Part of a small language model's weights: a variant of Adam for these matrices.
Each number is 500 + 40 x the weight over its row's rms, rounded and kept within 0 to 999. Layers, rows and columns count from 0. Numbers have three digits each. The size before them is the row's rms in percent of the matrix's.

# q: layer 4 attention query, 256x256, rms 0.0949, rows 250-255, columns 64-127
# k: layer 4 attention key, 256x256, rms 0.0945, rows 250-255, columns 64-127
# v: layer 4 attention value, 256x256, rms 0.0828, rows 192-255, columns 64-127
# o: layer 4 attention output (transposed), 256x256, rms 0.0665, rows 192-255, columns 64-127
# gate: layer 4 MLP gate, 832x256, rms 0.0981, rows 0-19, columns 64-127
# up: layer 4 MLP up, 832x256, rms 0.0925, rows 0-19, columns 64-127
# down: layer 4 MLP down (transposed), 832x256, rms 0.0925, rows 0-19, columns 64-127
q250 088:497500570479490495509513539445526488537497527523541464416485567461443540517518555577543562533551569549538481544456514527506503505469463526567487400462520470525546524504497514438505538498487409
k250 091:491550489457521470514506474508463494513519470508484479465382434478500562525510470488482545475550551475488494564481488532544538461536533480470536516516504464444477424540542451485489498545528530
q251 100:506477495532516504518499526499469469448521503514460533573435542494489505488510505480511504422508550511535462411478479522509470487501430519506491414480482548474491492486537569479499515515449431
k251 091:513497481425542488546563557451468559531469482503483530552452493559569479469552386443505467557505447547460543508473566589549516516507496501487534468570444499513506551438493485545424542483508527
q252 096:506533430516483441484423495468524427549551506505484540510516573411496528479476533501502577447521486558492492515509474537505436480462462485521496474489480498498487493456497426436522501585471496
k252 100:521557529500553518466537476550521504456504446487447422546581509531523468513517500514465459515467560510491542602479519482445477478536555601555463481527488460523550459442461472487449512445475531
q253 093:428474524447541518550550521555479505551471488524489467455540564490464545542527480573495566528489510540459486490446494464435527464491443512534461473500534511456500496494468494501489503560493496
k253 089:504543531534511486505468572503460479451517558517485531559464459488470464498521538480506500479478446478600416514487562489492545497520488425454484500533574491531518503486434529495472556529564446
q254 095:503523472504592488485490517462466494477587471486527478478460561420547536470466552531488558444511526458452493496434571513486480528539460442495508393445489540497508430466473506518482530520498470
k254 085:494470462468589420519424458487491535430487496510511510540435400515501449443545394510544513560481551483554537546462495498527550550513559588487573557487503484459458471503457482491499552503510518
q255 092:571525505535565542477404481504453541452551425427491522504499536444559488500540469508430479482515492471429539475503579463546459466485519479487487480466485483479498498438442495523534592526538506
k255 096:496401523482522517491498474476519498450522568502518527519493457543529462498483536468466489487509483526564578504455505484468486492475508541505467548515543485498546520500481518515544439508454554
v192 091:571500527518488467386390475512450505488487486503566470497532458486536484486461493543509479477494489468475505578514475422508517604489398495407521450434491402503451502549535502574535482458511431
o192 096:525494537462496517502514576526511449544486466503523498510554439566519496510426493526469453482483477509533419540352472464391520514495518518490561493416509519586523544559542459468409461558485546
v193 102:474541461568424496567510471508528481517514561522467551509490535562525512557483481527465471482479497541473525464455556478457469528495518467560459580544557494473546449483486475468488599529479502
o193 104:504546529528513515507413477502517542417438443536582579514510478483481460497552491432525473466532479486510518555444519528449537493513466452550470500577474456465500525486458509604539505537449454
v194 085:514475529487524536477491491509527502417478553551511476437527443485518479465467524477563441485498565474463548503486543455511460505465567546457461500543498539490471505537500547468553533492540427
o194 082:478423452487481516525503505523478469402457496473524591576540491420514487475512592543515562431514480599580525433455483588585463497551448502580498469515522524512422476531448509500534502489521486
v195 090:491478529561514500523387525533507517522461523533561499426483448519478500492481474491498463485535548535555510488523468429541457512515508520490414452509475466513455527431496550527462456446455617
o195 093:489523481518425492468449533558458471557451513530499494510527478533471569474490498517524556488472473501551553490413486467479449471461479574500434485512525454576546528464522501455489425506461518
v196 091:481586561467441480514413532518478454505560497536479534518576434468478503454574474531480434555573519469547494462504492432458471545565480449455535509500492548515510469469458487498489494555534478
o196 088:544474452475488480520450464529471481506507527448515441509523437598455481489493469491496483484466503477436472539328504459531504517467500509474414544501448485496522532473542511558500537529473508
v197 093:501461419510465520510464468577557480401544576465502498501543442578435482448469573513589516461506472456489470468462470465443511503457513480500390436486542519472472482474502549512433535527491510
o197 092:579551511553453490456530554510497528586474539485439536557441522418533509502411476497510472496414534491470433479556504560533561468545471498521452548545557528514533471507515473496544439529457528
v198 093:461464505553526454573483508519429565483371503482481479529535464463475459520498533510476495490578575402463508530514575471483487476550534471487514496498496478491448471452506516505484484506481454
o198 092:377478482435539484553487488546484468476451461527449497588540497459493426514497519510506483499594562448524447410411470540457416489490476540541494469481525501447429513442487504614490478527483549
v199 096:541493530525456511425470520596493616494497503478549508518535494455513422494454508480506497513502495521478460489492470542529476516465521524463487543455485551482472582491524471528523453427488522
o199 095:524527483435516491527406548538493436592485527497458517490532507491574481526447516554468474487511465499524560508520412439450514494633486553499529472484515525538445471553486450419499501521520499
v200 089:525544506460493528485486443436517595464513489479511427438437475472495530458535541449514566483534516581506505501521519465533488513549460435528549419492466411551527489562527502521480529502465418
o200 088:404487525520530393513512514488523540540516453502506487502483485535531502446513520531483538468522524486510499567418524498561494500518542525482529484579464551575514562518562450522441509529561484
v201 097:535421562540553468498483525491431585490480544534531479500492516526510475541475515558564461487456500529511515557531497531478565538551564511487578463526516494472500478490502461524564477444430573
o201 099:503514555458488495486521506558503444525491512514530549490573509518492552474424493533523581439467429504507495517498459486474476445535458557492470476476479478565576542474541458502504468562542448
v202 099:514551556506561480562534476473516498490537533564534484496546570479453510527510484451538479490524499490494537516523413478500485466491437539522536440527545513537605505467472493546527451533501466
o202 098:464506483495443470502491546534515555526507554436531508525456509483491528476461468509469566480490464569517433538421452510501462508468508508477459481545528492484519556495486507547554473528571435
v203 090:490486547456468563528467532467417496527470477516490528452488428449493519540518532448557559435480504486501539455478515510502522473523483466458534534588574488517465493489524495482508543528500471
o203 090:497488543519531479523476474512494465507518457527473495429512480506495384509543523511444525521501465416452422505406464528522410522538475478563532513539496539587483532428519532527504513564542555
v204 096:501479452450428467522552489480500568506511430539515597519485511483509497541494519507500563475503434504479527523467541550493498508505466525491476592495547570529509537570550548503517455543462387
o204 096:479517473505511469502515442511533492449495548443523506465431451426540470536558528467494482544533503496485496458454472509508542495575539466530541518489477497560475433489544533560482468410533501
v205 090:457479540451419474511413507535441526542536510483489564512475484509567485453423369519523496402568549482467535539490447362562500579517449500512397472518506437503461556551499612514526553471458474
o205 092:455522510529446498539499581637546485486447477521523462527464385509516482569506535505535548552552469545469436534431516506471453468565497533494546474518500516575469551511527527383497521500404570
v206 094:479529518504479455493517484449392432526529512495473449508509511415482494501511481491495540446528559431496556495479492491489473480574498518525536590519514456526500494536559505504558552495446487
o206 096:473447520426591553546480469439446450455490510466483530499510474510492477499562531453538479546585482480400479512331482521502491551521515404448488558545472528590478561480603570610411517455514487
v207 101:504433499525504548512484525555544609509577570602443505455520487569565538480514406480464513508449505460486477530516518397478466500455515483544524536463465457513476498504508498501468545524500473
o207 099:501484466480524536483502501487478456430495458498477491542470500468483434469432542510462517533456506474504573576561498504505470488520547546505505466485457542496483432505519455476477544557521551
v208 090:515573494543504557560502462456498460520543493524439448520565477500475559465498516487441474513521468561489497538465516552526494445552521563490416570443470463459446483538428504528463498588526449
o208 094:458487465515468491527470412409461526468465506494443427531498540501481520488535461487472412545448538487513502527523564523499505479504515445451453517534508515353438510572425510566528557524475518
v209 081:516574522534554483514542515508529470512547483566486453549472460512459538523498588500484564497376472458513513567513513526500450431468511541506564571599472546465597452485479447483445513507527463
o209 080:524530518453486560404594515498521474447545518456543512485467550558434471510487471540498498486455523516570465564478521480507501540467457493452549494461493500452541486459455485521558500576499472
v210 095:479494502530520493502461504540500456506583506463447497567450505580531539577457571532544540401479496454520532544449487483425508516460563418526496559461502426481501481523567535486537509483510500
o210 095:541492584502504557457531523556540504531509451544526536406425509457512570476479541524505465486538477488487448510506464460527520499472496463539531517514559464563591456510576461466464513480478495
v211 096:505477517501522513552426521515505492511461467502471527478508478471458502512434544513512499453470514424542485514486494530462502445594489457539453474496481497500595544551540536485495399541474509
o211 096:462501492533556497520478439470467448479491474507511502510453472482456465528463470488539461476530538437462486466504515473496469471497490448528496545562519511482458484482509474529461499447471536
v212 095:522493511528538520509542527544413498488530460496488512473472503486482526505490389524443490496539551465514508483503544452514489475541455462491497492581516492523508490494507502392473534563439490
o212 093:482551568510530484498471499553546452513505541529485515505494449548455499537495583453516555508445426501464490446583543552503454521512471427565468537574495530559563567467570521439438459487489555
v213 104:459421486473527474431544502527559512459519513555462588567474466500509511558517458583559491505435486464528530543457548471470501492542445520503518567512536427487553489493523479533484555528538478
o213 103:574509514524494516516537465569562504465452436503558553452549479460487447508429585444530464483445495478505474503393437538502553498487508473537542538501495548497531517488498472562514512531486475
v214 092:460451448504400572467490555558557537520510532499431501443573539536503504547535579479468545539413504460519528480491540480473474505501497403551473558489489511508420465526514513481498426466518557
o214 093:549506492491548416423507521534456453522504453509472453491455483480533482533529532483487475543493502489548453511487465541512564501435486483562516460460484493515506436501549515573486559469481442
v215 104:535517458572511492506523458491476502529491525482529494464565453522515495533497412566524454462544464498480533489538459463480477445600464470520553472521482426503487493471429446485494493579513496
o215 104:434514528442457506467489551496538458449490530457446415565495471582458459467498506519477522468489449524371472515572553488439452527568485502480430457560483522487498461472529475480467509529457531
v216 092:499467462542511472527477540475516474473524625487523492498561542500370517507511476560536478474547504425468519486491483455440473513498480547572575519502541491507507533471458450482491527557518447
o216 091:502491487483517514525551499502491526472520515447560489576468439518485545504534498529521517480529504586434515499549432531465508523520489510474495486605483559475562471477542524515501512413487463
v217 094:532431524502499453561513446519455523558485520488561518496478581557631463453548537522430475501517555553483502546523519452599454526476497541402492479428432457504484513473600516487505466421519516
o217 093:446459503437506484502490485486525530528475510539479446486553517498569484516534549557494465489510535508544482516483475456499511450517536501522540456482565453495524556546485542459494502482492564
v218 101:522496548525479575487571419411518534545496517511496467452549586455550516499540572522494483478457480493534560492555512578529439441517505497526535630485508523538557495536469428458564546586545460
o218 100:486470464447553449483521489403474471389487475423517447504492469489532524478555497498485539469514433499464525518604413475512462511547477506423489463477475539483432521507433573550540547479551456
v219 093:431564478456402472498494506412481408462468525413487545415472494470474556498537485537537542490539547428537515505458506532496477536564508436515483514581493566499510474459546547473470539516488441
o219 091:506474536559548563541511488518498471487518522450499544535516469525563462526553522459509518492542547564438523498485533504526553587519434419419464493509564479495527572536562519428492503432474493
v220 096:470435527530458439594423469534500466534547493443468558524499518553505464504471595491443566504558543491472491572459515459493536610521544501508526517506533503509454496495554543494466542452376513
o220 096:515538456482512515543532492572510497460431512539484578473579455445448399532478500470471471563544518488511496494339440486444537478453526520471468488456507460489521549512550530561517489485412494
v221 093:453548525560488407448432505492482516496461493512539529464474459472506486443468478516508528502477558534479496491474447459551441582483545479413480419480479435503479552452504461521560468491514525
o221 092:486486476439464555472495508546550489540514514436549470465558509561502624487492529575469518439503458525525454549361444460533461510442474553554517486519501547599586525527488458444543472486431518
v222 087:511540563537473490393536573485526500510429459499578522460516471475534482536520416511569432556540444541521565564532484468571557484536440493584531428512523504528484503474511483525448503472467477
o222 088:491497534458461498492471650532490467581519468548518537502524451583538470501472533485474547470467450619530458532504518496435512493548463572513505443421475494519552486485484426450437499540509502
v223 107:516494446450466576499573507436464485552509441485498539511440538520537519510540594541477415543441467539529493454513519538522496509519471488531489542488528493496476512538481493434503472576526554
o223 105:502504518478499473438481482521580504422498446576483546436472555462506519505580504482489494483450438435504519443582498481522484505488497467504512471450455505509484445458419501402538518482518466
v224 098:494498503520521462492422512507546484455473566503462557561457473471403515492501397487494479518519500488491441450513470494474515450488456441471576417508449527526560459464499440507513542528481480
o224 096:544548518488468531478553526477524552590538513481568550581585461594472462494443475512572464473521538516476546462557503483561563508402522526523550502501465477518568511461563448532470507507412460
v225 094:536488527458530480456493487444414424543477453485486513501534539480492508519536479525512487562537520549460491437548483492526514537476462591472578558442527499528450488465460420498524532482464576
o225 094:446543505434557555446520470525502477455480516495523496457520515545477473506495447498515487443542388472494435467541525471467468525484475512450466437447411498578463482477523562552525514563463452
v226 093:487595508560422567435386486450558533438439511494521511488517512504585497525476480518529491536535483479487442504523574484465474514415479460542461476457459497508501461453476467530547491495509466
o226 091:569531441523511524450512458434439583514503491536541520571501451537570505487456493444488439492530535534478587538543496486405538510418537497550427509478481481548485522489526512538480447508480524
v227 095:508485570517530481484538532493454542480497453513539473433447573521521489513509579500534489450553492611529520534518518462499387479458458595508513539517503520518537485443477459473497538507526457
o227 095:471503517470516530509521533550546471483490492504471489523498530505533472502463519480491570483517468591542424498611465560471506504570422476483547446567537504526452488504488529433548510455530469
v228 091:494573542541484515493446454503501481469537508463498457478506486515555492499498462448512466495509509489501506553540386480472541415493381491563563512460511454495543435544460453551489473472548472
o228 091:529517427498469512443490543477455517540483459484533435524454454548501497486430448543550466546476553535471540544424536519446563534497521460453506504514497468465421527519485481557482485578536536
v229 098:507475470411532447449538520484483512530470421433454481535460472495524523541534521489400483486438481474516457479469485554487552542532494537464486450558455481482564551526534495453538443426473541
o229 096:470527537530538540568484508493483511483490494545440526421482492522459523475526521542524517536533532386499554475553561435496551474500594476462519523439423538481513484498528534426429582451518469
v230 090:514452451503492441549581489439497503482506541469504546528475458539462444438432446594507549438579478462514469486480453489517511532388583566504450495483524568533492512539519526499480460490472524
o230 089:501502511523487458579473515511554580487546498499493499508463551463553512524503564505472532495504474548498494473448496536566491464580528531507569490524545441497503463513559475404503469508501531
v231 102:454554505511464555520525474455529512480535524535469443479454366464556538488516521548570532399481452532454520460458555522483494461531487434514468540471456505505521551507520554519505461484510422
o231 105:533469520526546507458565410418481514484506537463522509526456497459516506462490489447522467538518582492484579557372529514510467522491518450552505536537495462535520419507544459537444504463476543
v232 091:476482522512547454394522566541516556454501566461484540442449478510462492474473488466499557467552523519569459510450519416475437516550483482558462439489470570532533520480483462511462554514565508
o232 091:543467474503538564478527473521462460511472479513507560453546506527454441483421454501498520514432548524502467479671474485457494486537515567459432531490532546511435528522511459397590538486487445
v233 084:558505509540487426499478537502439480526476431484518525544475497515483514545508476509535470531537504584534446523497433500503496537491477488529561445473496514509458468516481498469419477554482515
o233 084:506553559480481554446555530604537456559520512471530534455529514546475567482505414546495518465477470496483454489608521469462564475486489486447448513445515518528538482432508454427493517479530484
v234 093:486486482526532515486406552580461447529543511569490512512496463517472504496488539442480470583503529457506492507506548414435511528511558434546458466512478583502539547581490527487474463509485510
o234 091:529504432445514526476502505531488525567507536534520580488565505513475523515532513451520499553477459491509510545408528564580576470530498477550448579473520436519456483490484470560513457476465515
v235 103:451391469497526496546491542496520444508416532575496483552515467574503524496523491477467547529468518514469520489522551464536564536545555511496542546576460463441478493507508505501480551483499584
o235 104:482538510470482491535534465539518541512460456534485567513580510477483527472521513517516546520509495401533485437517509525484503479450515452544534526520468498495568525439504517592477504530475503
v236 093:516553542536487501573519538438458401502541447539468505548447525438482426536505545499452446510460454514554490481512541554479512464447568546439538582447472532475509478519483495540525500473537482
o236 094:548494458494553510494532457441494530485571435523528530457506573486465458495527503503451457515512550481542534527444535483547469558450493516541556555394551430413497550459447497600532553491482451
v237 097:474566409529553468605540473444463437460473509445510472518422515471537429554475510493462458492523496547503473493517477565533491494529482508371511443495527519486474527461497521489499456526511448
o237 094:433569494464496565574467521438568489455508549442436489532516558482509462429532429522455494515510537522483493467467548515394420536531474545494467529457488463456457577489443502485486502494570489
v238 102:474483554475514561489467534465537533484511497552508522514524523468493527523450505463469409550449447533516536503502556563532513463529551428507461491457471537474502471554494561554452563540513485
o238 104:531512440468522432496496442417507490548490452523562432494540486483524466525516500484496515533436563521518567532539467512513547492451490535515478488440490483494519493508430437544499521510458437
v239 103:505437451475495519520529492515548454534528546506508525554530568559491526497488411538488423509476459505568548525539503464460515531536499545512561542477462493478516512505455423536440539525507567
o239 102:490506495455442423498513551535492530465494530492498433556479471514485547542553508465559430518489493540443476486717491534486523479509526531486501455471459534466569541506515527512509572541462458
v240 102:500513449473489574487462504483521484511549486428464510515499466522456510499478495515491440543495471489525511471455548566456518486550513548503454547469531537449503478493420471556556501570573498
o240 103:579523413587480487469537442500484537411467532496529475511480487480468533536530490458527459552474531465431537468530548518538538466500517470519456494549441510456452418500494521472535534508465438
v241 104:509525512566469507487503528546520564494510480493478592559535602524521476465403561584495463469453490436578520545499545531444476471518579478462486549462513518499466448508494551510492465559564426
o241 105:564450484434506479485503507521531466491508452545434525511498546460498476565497558495445487527493520528472447496582392501501451501563438472501501457449563515488431514532469449508515483483504471
v242 098:498541480486463569584523573528567583512474553530582538471572493517568512405490462453468465458480536453521545472522411497533432482485504550548475501463516475496541482527490526492546473518428549
o242 098:427463495439443479495436608516489524550471453483495503554475460533490576546548537566542533494448493471435535514524527484511490465569478440503505472550502491474489471497497557399452491442598519
v243 091:456467477542497503517529474470421539496508432468404503501514418442485493543530531559494512538525515451566523506489432458469546474508469528446396536531518460535489474535457520497451488516495510
o243 091:421517536491507522518465406489518368550515452508438528519420465579434498523598501470527463518465476452505506513463554527483516530523503462571419527530501531581494513417533503534474529434468481
v244 094:464485383474504510484542491491499470514534491421432483474482467488361520488490514481437615470520449513485431447429455538483491572475508523485517534473480550499538539527479419454453507519529544
o244 095:559522484573568539564463436496462514456478597470452490454467515490491513490536452470520464570504527435500520476584544534510533488549595486491494585568496558492474489488553507470551511529492528
v245 091:531445499462468456425532446485516481534533398552492427515495521424472492449511460518489506512445456442440494510480520548487585542485490545468524606456510452497461519497460508558526465514561500
o245 093:564464515531508461503507469491478475433514488461568460460474566515492541529477445485454480558555475458531500530421529472509479536524501545511482476419459540497486436568464492589481538539505487
v246 093:499615547485496563483502499437447427559537430484440491466520488490515521551562481464500519453491460523549522508483501572569458429484479479593428549530535518511490464509523521453489487557487561
o246 091:437514507492433507497491440474443449453512441545547500431428536539494461419476454542487478454438467522464522530468504429460453508490519514368479521466455482506553436488529489468458555469490457
v247 091:515452432479463547540463464510511562452472481473553548510523544490508496467483528464512427469496532492500518492485529521543435569582506571493423558526489524481564547480517526459478484539513531
o247 092:396497441479443491551437546531557561412469512466452507545510512423486521545586524462576500510507531487486463478554436535513494463545494466464516498533538542502396496518496555472560459418496499
v248 097:495522477525441552460516511497536507524492476477507567563551576528543501507475522528539380564465508478547551529507521510503486473514485518465467475484531527487508450440490560451478451608569521
o248 100:441559465465415493472542544508545469449531535482443536464494542486459580525480525489501489469518446541465494441548414506536467467491473458532393453453510517497429482456433510413551498488494488
v249 100:544574524481512450509536446473506538510575409548455452551476488410492479447447560527468491484477443423449488526458541563531522582476528525440493582499513435478484428528495519510539567512522402
o249 100:530486553484537540518501460414497475424494508515469508539488499495455427542486474436432456533596508426493441555398499474520467453515517437528494533480468532498469499555471551566462535532464513
v250 099:455570508519553536542530575515499473453604534513484479450455402490525469483542502443512497470547426540482567563473521476541463474515478469546502508539415453481504504508537478559462535515516487
o250 101:508462485514526523461499479492532475496468458550472497527495517487469394421473536497491582559421561528550519587374560510417491504505473517464549542465524457523516451485486456501497542541465493
v251 104:491506533482493503510524494498499591452556557486555517469484490533495531439440514486567478500567543487512524492471477556458460536515556525468432482513546565517486514482537560477481482502468503
o251 103:475510487534497475530473483545479485469485559512469492550512521461575458500490543500494547519470495593494565458450423526565498454612483507531490472582542471552457418581515472404532459426472502
v252 099:496408507531487525540427529575512512536540507459538456501505502576538470472477537506504460449486537497562528543531530448550514511513516532499514452539488430480465484569545506528519435412506572
o252 097:468499513433424440508513556546522459486496495612507444568537454538524531523533594504543472548500509528462435533525480511446478478515505464552563462492515461485492481512575551411444510489524514
v253 092:517564515469515451495531491482530538478524473572442508492480470446433487490549560561483549521489528483472471470455505532514498490483489482462513562467478473494516457512566515486473461515525496
o253 092:531513532583580501500532472471457496419533468513533494490490556582513452485454553543480502497510489467566541551294524461573524477439493527521526498516467499565530493563547450498509479582495539
v254 103:479503530482416569498430522571574574500457463510494533462527523490518525521486508565521477523462530457492506476434596518491463468537522454530468540505524416448521473506607567524470477455462484
o254 103:567495468552544441482522482508418442455496518579507477515504463480550461551418571448465447497440514461492508542437479513505476501481543461544540465512574529474476551503513509510473476539483537
v255 091:490509408551451503563401496606506464470520517493491496579545555562532549453553535441464512566469526496499495530545557465517502528462470441479496446534466544514491526468525494538445437556487525
o255 090:425455461520444473509507547494506503520465511485535539574462526477519475478492498506491491504576490466550503486608499499430513530470491471491488522477501477492462509558487474474506443527462436
gate0 097:527525585534537478497470490466465529543539518485502481572502464464460495498538529504534430429494558514543467541497425531510475519551515470404449473492499478408439578489472507469565521535481584
up0 098:467537432501466444490547500487500518513564511504467487487504486457535451453542415460491475436448461536558511452527515543517444513512424417428472491507482539483486469468541549480543493540489495
down0 096:603505437527433462553599479488477534399503481463472449534431542486512585519495500515498505468472585486509475492494525532466477539495439537532569476591521503524518493531534491491458488528513526
gate1 102:478484453453480539441514499508481555492544456490469478480441514533528567484472497516560506519449511505484508505513454464516497515423469447498515492549498552556518496485536467505452537449506530
up1 100:437481475508466483514515513507488473450513522490501487489489555469457474450496495515484418497495466536472450584539542475540483404449504463531484461536500506564500523521488462469491506470568461
down1 101:451489558506492516527398567443512557515428503477514481518568498502469487454360501498515506517577517553523534459522504502513466483490596471480511522564517511456487439507513465533504525473507465
gate2 102:559536452509503493513544450435441515581453449477525518550585524432530500476510507516515522524544543506548540555538464556483487464475437541469489439558477498467533505499522444469532454508455415
up2 100:523485457433504525612506488484471531487499474543475484560518504558501520468570526542399451481452480468435523492466455551478511497552393536508498491502492481507444489585384499500487474479450469
down2 099:580471499483486505588495502494477474514468534519474425443516526484487544493514507504491496473509520479538530554411425454516548481516556490532554532531485491477525466520474492466456497509563518
gate3 097:522529506510374487523528572507532521528439494476549429481541492487502496437502432510571503453534479451527511567524434532471516552511506521498507425442522483543467522523507483464428452510493462
up3 096:449558498530508471482412534520473465522447474492498510449528464473469432444501543477531501509480534467532503499495497488528495482535423490418451469415492539453485434544560514497493488485520509
down3 099:453494552501545534538468478519482516459510560468511500597552484442490541541602525506479488511560524458446501555499538449495517466462531512497504515571411484516487539465543460615527429530436430
gate4 092:491502459480466512464498509489501536458464484437485524476488556504423507551459556542531600449500489472484471473508519509549515483473464434491458523535469523529580495538536480507482563510541562
up4 096:465479514464491510516501531408470437515522470486459467469534540529572532549505474505463503525541405472523509531491489547506504488460522449373554535501470490521578483517509446492545528591521517
down4 095:440418570518477544523464519546570482529532475520483493537497505444510441435501528543551452472488422460469493476617521537494542490527488523495518487484544549498533494518502531458498513559538545
gate5 097:449518568522522481482512555489478522528529453480512465489526516501515518497622455553533631517550513477537576508447471507497504520481485444537505506463519478525495485521571472410448463524574491
up5 101:484477505458465516549470415479513480503527446505487556552539490465500490466478486551463525446491528486518557445466442463495543441476516491519503461415507486456478501490492425551525468467496509
down5 101:497517483500495509461418545497501562547522511527560389449484496538523482504472463502521449517453499555532553536560510440429476489514458522484424522498547472551509537508507530552479416485530477
gate6 095:517485524458477503458447451499452467561556505448500509534456510424429504549522552556508496473527553496538492511472459535455445507521484455557495497520521447510485421538461536445534516531573470
up6 099:536409515547511492478548560501441545473487551526464545530613530514552448448541560520538480542506488478471519469512471495492531524422548498469498465533475480477487525513491510484470550579478489
down6 098:512551542507555514523526508570531518542473505446519475437543486495489471477534480520489504415518516544516516495499479486540564436519480473419477501491547537538449406473479479474498472546601539
gate7 100:431499484548465550536495524486482519515519451495574483484460507543485487466430533467486479484474500532523528514392485480489495479453486451526501546495493513566492515516528524496540507485524497
up7 093:488501495481468467537527519486467566455557536501564541494476489524492432402505498499504494543464525533573536523382425487556531553517527495477447478448499509527518512477498525566477527456525522
down7 093:554559520488477414471505505544502469507485443443508536474565491490516501485539475538538528456521480463511474482460542508436501480477472560463532450507538522475480500409527521510492512506497473
gate8 103:492577519568529535476491534506569527570528513457452502501536516511540533503480517553469598562491508551499486549514489535501554524534536471468476461563416576523518539449517478447459529474529491
up8 100:483429454455531486459474489435465524507519469556552511477475445448511411514446565488590479527483523461453543544489542467533458442501417542522534540514435513485532536564556562535546590539521513
down8 100:506518500502513453434564519595492449486534470493496485569551544541527553479533515554538543473521545509525555499477528565431477531466497522506531446502515551422486581547524505390537437541521479
gate9 097:562523478516492476463454533449460458524535503456458454508549543470466530574571478544509483589480531542506514458490583567504629484560493589512509534444547530473534477519484564552541507484457537
up9 098:528507523554562457510502490474507446467468576493576516597575528483466538525495495528453529469445492483542551508465515421484571502498461529506573542527535473563568509535523546518470537531470494
down9 098:470489565476539493465386533467553520504534486482497499424550538455482466474485472536514463450469525484513587521448441470514603443527398571468461500453545582502488526473487492576448453507620528
gate10 100:475471430443474478525510537537578481461447483492509497516529533510526434448446580547512499512446434505489508562541514491480482465487567510490476480487441547546513472577428499477395488552415489
up10 099:560543525484573552515463486543521499530510498484546463504561501505519476537521484564509505538543541492502471467501548455491492525406486564540458549523437436501498450497480471458443463500483537
down10 099:524553463490401496433533418421520546537474495557499444517524543481521424468473439530422501511552501507503476449486534532487524524442516458508505521538488398557538536522520445541521511450456466
gate11 093:550469505507461541469561490465443466491477469502511489502472521490480501506482538519498398467521572510504469498474473545496485474509498514575462453502447553472530481495460513531493574525529518
up11 095:467492470564453480519551514441492512533509517509499565494464459506427441505525536449520432598565489483502520493415529515511511528497413457486457534439542464463478560450526605496499445471461427
down11 093:544515497520488505508460571532509545468526491530432457447449486520489525472493462384568507482411564493503541438564439450502528453472535534467506505433498458515534469409538430430465468481439517
gate12 172:478455520487457495481477489502504508573411462548566433549504479431456497523503483506526518540493529465524596477468534529424513464493509525533603476503532492514524569541483461486503507536535563
up12 168:500477494459510482479465517541469519524462477564579448535556470450453488488497474534518503500459580494574589481434469502451515528495540521510570520534540500514519559548446491541455477531519534
down12 138:526492503493485508456456513519511524487459509493530477533498471486480477492525501499482535529476540490483557518356460511436524493547509513508528534471496525503545531476479532721506497534520498
gate13 103:550474547548548562428451575559580420509494558545539507525571491505509559521530443508440539489515492547478543477521503551480486515477468473445557502525550486494471491522550524462541475507484500
up13 102:495570537480509541555486450473479477546498520472518513538517506567534535572464525457499490514477492509526517558502515463484500451554509473526393521506445533569489485551455508462525518508490510
down13 103:491522506485568558469549449502476532515489498520445527474475481520475514477492478512490496537415508475494578532548423472495512473466515441489555520543557522452482522518522487416539465460476467
gate14 097:462519497486488452473495449548540517482468548547427564526509536561500477528539483505506482564524429482472529469560504493417487511563542566503532529540458521566418516497513510432487448429483472
up14 101:477510571497549513571474490525475512453457550543490467500515475514580453462561544472511521544478545567483501462515529486494501496564550438452492471510505511550461463509571508462463429417492491
down14 098:455504561527518473456474590493507538493490506576509516531465555453512528478544386534445495504529454407437492532570523545454438429500475471489558512494474484468504488466540452479549559549494452
gate15 101:447520519524398493436530501482550551461484453476516503480500552553496518587534494545511479506520503468450528564570404544472527462590451472527471455518446457539567551457457439494549511493524480
up15 101:526486482503535472483503523568507485437441492484459423555524446460516448505557508382533525466452464537503410443543504552480487487518488469488458557420505445490579468530552584531421518516571468
down15 101:462499513483478446540504504522537537531433499513479459508529531472501457425481579440509483501502558470540465529543435470492488527550516532470500548536563530478483540620513436498496503540482485
gate16 101:438473488512487474486471486430510470550504508503532516487407497554423582451457504554521572528511477466506542482536440555496497518460508440528539462429544514564499468478487452468532487508521579
up16 097:556495527528520540519432401517504570529482393505490478471496509482511510464488525410465562514516603515495544530458532483582518474431510575463492481510517451492496537567580521518494492510490478
down16 099:462503526470557464472561556509523500500431594517438412417498477442468488503460466530547483531487455434528533487583427472455494546463560486491526439497537496624505497505516497496505503548523493
gate17 106:487521430447636514543533542500569475558557566497464513503487481547460413485531540456525524533477539537480550554475548508541501501556550504501567474487447506503502501551503401456544504479485496
up17 106:475465570527521432444508451440460483456490465478515493502603526449475474441536517535492458524479514556534515521522576466485476549533490459509481486584487480508533475527449501481496497534538482
down17 107:478543521509479505544493542510460473552500457432508493462428500442506519536458548529474522499504470520536485422523577488473516516539527488435537505521470428531452447443431442473521466432512515
gate18 107:533545543529572476431533475535510442516499449540503456499472524403462505549556465430513528506527523468453489497514597522482561442518447529520548521529483455560528522525517499423466479574486471
up18 112:465455531467428531554545566428517432527481532408530475509558535474515481471526547552486478439400584446516520548518502583481551504398491487447544590467480503493458554495489500517497441550485511
down18 106:467524488468421453547529585441482481447531503478575516428526480500497530470483447562564524566585553442515510529464488474540465517521491485512491448521504537505507577530569556496555493455483483
gate19 091:484465505564566454547490435560509519577462515563510489450440475580489470462509547502488497464438526581570399532421569472501519547498461503515481461510476471545543555543542555531471461454548512
up19 097:506489516585496494493536476470555458557561500507488586488495547467449449439509477587521466449460501505517459552448485430456546512549491566503519541542542471555539438503472541493501416575550471
down19 095:493541517483466494517497518540505552519488433479493528465539487475535536497516489458458566488428558528476501503455559539464446568510519513483516473513464513407530530541574439489459518465503560